Part of a small language model's weights.
Size: 10 layers, width 192, 2 heads of 96 (1 for keys and values), MLP 1152 tanh GELU, 5.88M parameters.
Architecture: learned positions, biases, tied embeddings, normalized queries and keys.
Training: a variant of SOAP for these matrices, 388M tokens, 2960 steps.
Each number is 128 + 32 x the weight over its row's rms, rounded and kept within 0 to 255. Layers, rows and columns count from 0. Numbers have three digits each. The size before them is the row's rms in percent of the matrix's.

# layer 4 MLP up, 1152x192, rms 0.0483, rows 539-604, columns 48-95
093:136145098068144084111095182062171086161157114082156195169098165092173137122144125145092138162133086158146138161126081128105121111131154158094164
105:135131127153173117131134085150173107106141132101150117106110143194129016112151133101166122129103153104108123125115173085067149119108169122100135
114:126105169105164107143094135107134063101171102161112127113100150151097143081177225131145113124183101165134076137148113143146087171184170157174143
089:159171165112123136147088081110207121125209087153165115120149128111145117118164122124189123128159162102182147186038158170136156126154166151074059
095:120073089119114107136169141197130150088119094110136127103165095123085119095081108139105054169123184147105118080142143082083115073104151092145146
105:145172158151157084077154209115101139110098131115185117144161132133149096149102135063087168163162145136114139160148106080137149160133163127143146
097:134131129162140130085054086150151223156179065108065166171046180125166113110183081070113170155104107135115107135102146090147177130084114104118137
104:070124107152114125140098107140097166111116163157176080201083121170133115108132098154150178187107117101116141110140169124090095105101180136145103
089:141117121148133156173150108070164115104139150118118096103137134114091120156076123088150070135189128148176134100088143078063109110118092095091087
095:138111138131125091182096097070156168160065132097119078162198129113108132127149201153108101146132137156119153115125180086092114126112092118110126
105:127162153103111103141118087145127153116122144057119206135125117117170121127139099108162149118175112082151194098165132207071143167129170120121098
106:192134089167142137066126122112148172128138110127106096100087140090110100143137137111091133108126184163146139087186074094150113065163178142122155
094:152181121159110130085161169083131099105126168105113170133140142117197117114124117102130131143186143073064149107072136114133135074129152135151129
106:097104079119113158136105139084094121092137177182107132088079112053108144129155048100157062114168171131129097126121136179174195137140093097137156
109:150136112140212081107119147182076113109110166122154132136109118093137138105129068115091155039103182061156124117166100106117081104127137120160063
096:116108127133068157083161128159098097088082148189128085077181105109165140133097113155139049090112162073087086077135124111169123141124103160048148
106:138127129082164078094146074115101136113148191159076151109161136107141156097120103115126133132164140090177101133109117164135143072152133146162147
107:141082192144120123104200133150170191160115038130075144117130149158144172126076141159135105135122169120150162088167162078107102144109088168121156
108:116100098125117168127187105061093067071065133150139102152085062150089140109104015132175127129112044083089121123155104180156122069108151133110152
102:137108064121106171113103200153154090167102120124092133119173192116157080147125154146072151176110179116157143131119110058115170126152109107154186
105:011121137118161088093149209126170121158140143188114116145119137132085138150091112175127107140142132114097130127145111149071198165141118098049162
095:143108118114088139175123183098160210068054141116114144142105172112138164125111103095096113069125179093151115190119165097190165147099125126132085
098:139078102081113055107118124110150135120090134186124175106121110131156102141102114150108108133149121089161139121117089132122171088086130134072125
103:123114127176156188127075121138109136121126159169091091118088176100136103117153185082089123168147117141146094135168148089156107114158125098084118
096:127102121073187108130089120147104147084146118144132144072097149095099090148157155110112124104129117096167072134100111134168067133171083074138099
089:147112127147094112150124127144159152124105183138192093077083122113088073110105130131066109133104167120029119103139112151122121174150163100146133
104:118115158082131092147130151100184119212070184112140150091080134165077183131128159146148163115145137166081106150168121156158128128172094087191140
098:093133080127100062137116159161158109102109192177073169120093151138129100132170124141062154139208082094083095138178172158114111114121137118141163
110:094103148136092101086053134132110128126169121114170117092093146134139126134160105125141136111159092142061120185165128088107133078087143146130106
093:184122122141049164107140111189146145073103166164101112153141104149125158097114079106124154108122134109158146180101104143156160133141134120148116
103:124076132170147097101150102126084115084101177115081122122125137090083197114081110103103110123228138132115130172088144066102170114159124092145126
102:107105135066096101092120094081104108063081090110168133079111115117147123128147099134156103120157100152140081083130155077157140125167173134123105
111:150161123161093102157050091141144104073123185140104117122139123121103118113146085067163110108154130098153116096176114113169069096140169139104142
104:057134193153148187116171048063120138107157119130116138089107093165118116119086146161143110126103148142112104204100139132116163141089147107158149
127:116118069115107094045136103111106115115133127100140074141143144068080154096117087115101110134109117092088104162083123134151140149106158071131040
101:114093080207112129141141065184122111122119124141147088130185091112116112139147155161142150106097149124096130105215165135114133097100122097168102
093:167120147118138091116120078093166083120117114167113150088194092088135105097136104089132074137150088133132116188121165176135118071099085098171098
103:116140147175110082104149177127130089109087175101098159117155122136157119154138079059168151089091105150149130141115126140108090146115168138135072
094:124198113124171161094088082117109132120108079122182148121104124092161136148120137125149177164076118120088135168139139078154125076094140070058116
100:106106152114123125106093137044149066092141120158148119165116104116152153109126044207106123094111154122130133080128103111086115163105149075132088
108:106084114109096161124202144125067116108086113102130139124116068174123152061140126129150098106126170104148042121098144116144083141221146161104121
099:108117105094071223101143113126119171139125131110077109137202095116107119087142149141138092162132105103083148166184152138070098151097151173140164
092:137127089138097152114115084167153085139105126087121105154115158116127091130112138186100120189120160191111179150114144104156116151119130147195108
095:106165128173150137108068110105193125107118111152126151100142097080158128158103077188166191153151158174107184158134188159107108124074108121153145
099:159046128147173105133116158139075127117150101145140100161135156150162171100132113076103146139152129050066114082146124125083096088187136126129167
101:127122106125142130117126105114144092120074112107123161059096188042165106145096102139163095163111099134131101102064123100135132118134111133159106
088:082150099156155158139150155146129113103150083068158094090149127130077150076055156115177177194149152075104150176047144100098159112117143204156157
106:138137134160149166109088125126143079097147114150096165163141047098095080154139100126130202112065139099089127142169112148086159123140167127133120
096:173107140138152132115115167099136083141099148096104076095116165109118145099132162152093141112167123131134078108165129151139088112126141149191110
099:131135115149123126124102103125193141124146160111082137150170146128081096117035077141146137218117188092131124189104176121163137128116154164141114
093:130168163125104202100147163102151183098159107126077047136076137178134139095111084101139119080065145130147135135101128134083064121121131133106143
104:146089113122154181127087099111098144106102120153032150149117140086141132067126143114094098161132119086119113132158121084169114100150102132174140
093:109171157168168087168100128079101175054118142158072108155184157115080130182117098130080101105144189163117144131202088160123142126128129101118107
092:145074145194193104126086126088160146168152143050156099108120141111126079145147110139173104153144120130125119140089151118087178123034158092112110
104:163170137067097190113141165093123119160146142116096155138127134147149192147129085122167119145083151137140113139088131099169071129100141172130075
093:144095130166184194155128182112155094095127099164107149093064136167150103121085169132185144089138114096094175116145139090150150105158163147071158
096:173130118087124167137168180149156190082123154143143120150172061161125147161054103146178127118178109084142086069119127121149095137175145155130078
090:080117112133059138129060149110147127070088122114124131078141149076164173142126169097134092089161163137122161098167110149135138093119151122130108
100:112132153131080135125093087117119153131142109074128118126118101117092119151062099159135126116160078100121146085143156129202163099112163157110134
107:130138159126120080074202097107161156111122128107179133140122094123092046127085141130130042121117073153101192111135140091122106088065201162118063
097:068123160089143145166150099219141115107136105091126131087097157137130140084136134105116102082109131131085109114147121141057155147097178135117094
095:076118119127111123154098026131081178127131106083153110108120123196099109130142115125184097118122166111061119115126130120095095118128147091195093
091:053129156093098145095170075075126117126120216104104128095144078153131185205076086159164103164151113114122127076104141141112139114097200140160131
100:110129141136151119149151135132091102115114129179065130123162081052088079176114079130055162136119116138138134125098067099117104128127120099179115
102:144112116162123134122149124146152152107177100226124054082141127103130092101115138105152118113177124155143123046111075092147098127189130083095134
099:163144116107087156118183140096113078139101141109095110143124113143069156074107109133108098122105149078123129207138097200069176105134071107105085
# layer 4 MLP down (transposed), 1152x192, rms 0.0482, rows 539-604, columns 48-95
097:124151115141093186085176082134111162054125118111133125122164139146127127132110102115144153126136100124148116158133163130149112117080089138126114
113:103147137129085156120107151125154167113177117130108085109136107147042074080168090123165134130140156129118154112137164083155132094153155124170103
114:138115141148176127114054184127147093087154109133131093130136139094126095104180139123090162157159170089153160133119169122114085102109174144167097
092:073106127139085111117133162172078148132116176149108080066147106149119165146104083122129134110132092063034069081175104113175133127101119093148140
092:134153177116175135111121146082120113144132195183053087141096179138168156132133169137125186116085144085080117164127162082144111116159082136089080
100:050142056147144149137124074156172133134144060127145115145125174166081181120188120139097140114043201126152114105070148139131095133174158119091109
105:107137100118113142112146113152146095128125113076102160119128155167153104108151137189165065120125126090103184089113108149098121159198105172144069
104:176113099143184098136159118136141115151105097143126122154116184166128151086182155103115179096162122175108107153153121093129166162136201096098107
091:103106113119127145104170196171155111119122087095161116129062091123087168116170131107148156111117082113111071118127076164179157109103143134111171
096:102116135116087133101144157099159111165204116147097082082167124142144135133145107126149199160137097136082142168147096161124113108085166151123112
094:084183123142177143125185133143093117125118133133106135154167100172162123136084150127071154153068140147146153136124104159161130121124160126125136
109:169200143156123121166082144149198195145143109165106144165142150153134103165126183145094141195114152110106110136102128104125115084092142166074156
099:050190136120050108133106151175089126153143080111120178127113104158163163127138128144173148099087133170100129148152075075101169106101163160122163
093:097122137150036125090124074139158122161165121051112149125167090168099144123136170180148140123126098145113155097156159086130085159119158120079131
109:125137159086229125166151131147125203100126161126168197137099155155160104094131090069148137103147152174182122161127134175132044150089157127188086
093:121130075060081172113143175153116085167153129146068179098074112097091134088255135097103074127143114199122157134136105123123115085123125068114118
106:209098116128155107110129134110108171172096175117153127111243117126138140098109149079100091107131165140142176194144101166154119133148146133080110
115:156090106117144104105216106108149175140146103210101071106091145168120127144123108111037114159120104077138113095174177114073070112097089121144125
118:133152111174088122120153123145120092115123090171122088194141116123099158092131111188133123148127110053158104099120126160169119119185141160074121
109:142150124171105135195102152165102064131122091152102097103133140119197138114105103112109155149184167135164094133149138083098142106190118061108095
109:086146140112197092133142236107097105122195146145175117138109114129102123183149142131089130086150072134151110088104134146069127192130141122083134
090:091150135097127159061142094076054030191160118106145119102182100096148118108153120126111143088143146170106125096148087142081100131135183115147165
097:116120056129099135094095166189130130127170083124098151101110121081087110121116186148157140097137165142067125096143150165152100092106073163174144
102:167158137155183171124155138127157101087138128184100119115067141087067116129097164133068128174118150130176139123084145159149081128071126083139187
093:151053144136057167081161151140173139151130167111149189152111067166121147143147156083084154127166150118155138136146128195082097152133187143090119
091:112118138129077141138107141156125115159190121134040171170143091120141190150159142133151169100124114122175140198150160094127136110136093130093127
107:124122177146119124113130134215119133187110101139104110177112160159149138117121150132074146126028166158170124089065094071171153129163080187100116
097:105183135118144132113144092119151109115173109124142106082075160120132130174161131105121085090095147171186112128117072151155189152137154110164105
109:115109094098176084135043057168110084152138134180129093099075152103122115094143151144110185168157149137101194162148116149083142148084137087131137
104:057135133131144105162130122052118141187131080062150175085071154094163123149098153146134084160158119164087109104150161089136116120118143127093120
112:119145104101139087096178102146156179104101180109145100129098055131168207160144085169144100113121140050056136147139177141093153138108132067147086
100:120126132160187154083129169102132103107096138100169079156185155107124090101111164190134110098196154156134082127108137167094163167150096110106127
109:175088107127109142147125106135099209155142168152085090175101101035155161116173168138139077069138187079171143064147121175166162088100116160149098
097:131164146123139127135143172093104157168116074114168129101108101087036167136144120077093092178098092116124125104178079073116123113086080157103159
125:146131105123100128097122127087101202161178159129108135188160168114181195173137136117171133118159161129147177208106126152127148146159114079134112
105:097166095179113122166119113164089121149156129114091096171187051150152132147103099087119129088091125122147106094158141161144122113117123168089161
090:114092142107180171115150113185105105095127127132132109169103117144082158125083153137133128142069157104150146135149100099144109128157156157076137
102:103088152130167109123146092059081035112125159080127115121142073133121089122130089124139108110113154148121137158126135161163071139122119172149117
102:100172112116118127111151107109119093174074089158154097081108118162174149097127112186204136118089156086128170113157191135095108080131156140140137
101:043111145137100134112162154087098079136096156089180167116178118131117122115115109160155126129148139099150142025150161105104148095127133134138128
106:088152165139127089136171103144132123085105135123141130149090101155130131116123091129081123077102162128096127187148119202133088114111117083101140
094:142148142110164138143062143192105180178150112162139129145198102124099151129096121132116158118109160168128147094117126155123174147147129084138109
093:070181157107134094156096128054128140100064109084151130139149105126151139182177114057159113125147141140113115097196074159083134154111101147163139
099:146116115136117086138168138121125138081204144129100128137102174128120165164123130092055100118128084102088092074143065097160099117137139137082139
103:146098135139101162077119146068111120134140125130112184146174211110126079126119158197130114174151128067055069109061128158166184121119116115194103
101:130142164170104127152094152160134078167118116158160091128126131131147117170109123145166109192114185167102135095174112133131148181163145154114118
093:121158140132156103162096046170112162169071216176114181177117185089121128162160104143156191090160124157126153107175136141109128147143111118088115
106:135151091130147139176104144136120120143117107082155133089087120064171172162135107078133098140172065086164101157100133097137084108133096141063171
101:185121097094170110126161165132142139084168145145156117073119144102141093154092129124112108168149108192199144171143146078183091091103171110139116
091:152109126096107130162111123116108174134114115114138124113091177109120108148128123135081123148113154097163144114188078136186132166139150101125115
096:079088111164162104090146153098100149168093111135123124094072151126138108190170132111117144141144089101091146116148098129137156129145119093084138
113:136139058119126152093129120148096169116162134190081152097116098137174124130112131170113160127084129149146083147181154065143177127154129077130091
094:118115113138141114156129109149192147127213158217064163164164193141120161220149129130145138046155151171102165049127172123089125138140141117146182
093:190158140135041167136161125174113113154135127158102146127125124123119142149112188164117114086123086123155118129142119157186146096179092144131072
094:099112088198201059138090094170114189106148088207095091117149140150117099132161146119060138105167146125162117117163081141075154096174137031149152
100:172125037121136175190149124150120082116120103114094088069071139093133157135106156127132176164102158163198107148143117095124114117214074105119159
097:151094111116111145140171157094203095167135122153130179148126114139123170121093086143133135181196094104066144074122149088153148112137141131113189
094:115129118130160133133192099149059144105133164146100139092123085108097115123106119120195192186150164106155178109138137138105177115108087143136102
096:130139101159124116145191110144092165133085096156149163123149141160077101137097176173120171136162100147109110054139154121130199169153135147151180
109:118143125105143129081070149087132149126102189154116104106171133111156129113056117139143047115096097106090120088177126203099108088105092114136102
101:126120129156148176192174127163090162125156092127140111119071121080098121152164081170096098135133141109114109148059135146126169142067157139164122
095:199126114124116135154128198154141177175146143175116122085132114087133092145134076140124159159163089146240154142156124139175134096117136139069117
091:163145132067150188164099128086071065123162116096108166172132165118123109114074102126098098106134120079151140190123118125141166183100117120112123
097:141093110160140127146111144163154156104123127102146091144179105122067111152112160152153126166171093125134116116101134134164107108122133121139117
108:102123149081082101176123083111154128102082133090115105121130234125082130125121199101173161190140151192106079080142127052111130128120153137070142
097:124157076141111101137190099092121131093088119112083146104100119094204172164116127128162128162099126088162130100105093108143122099130093143131126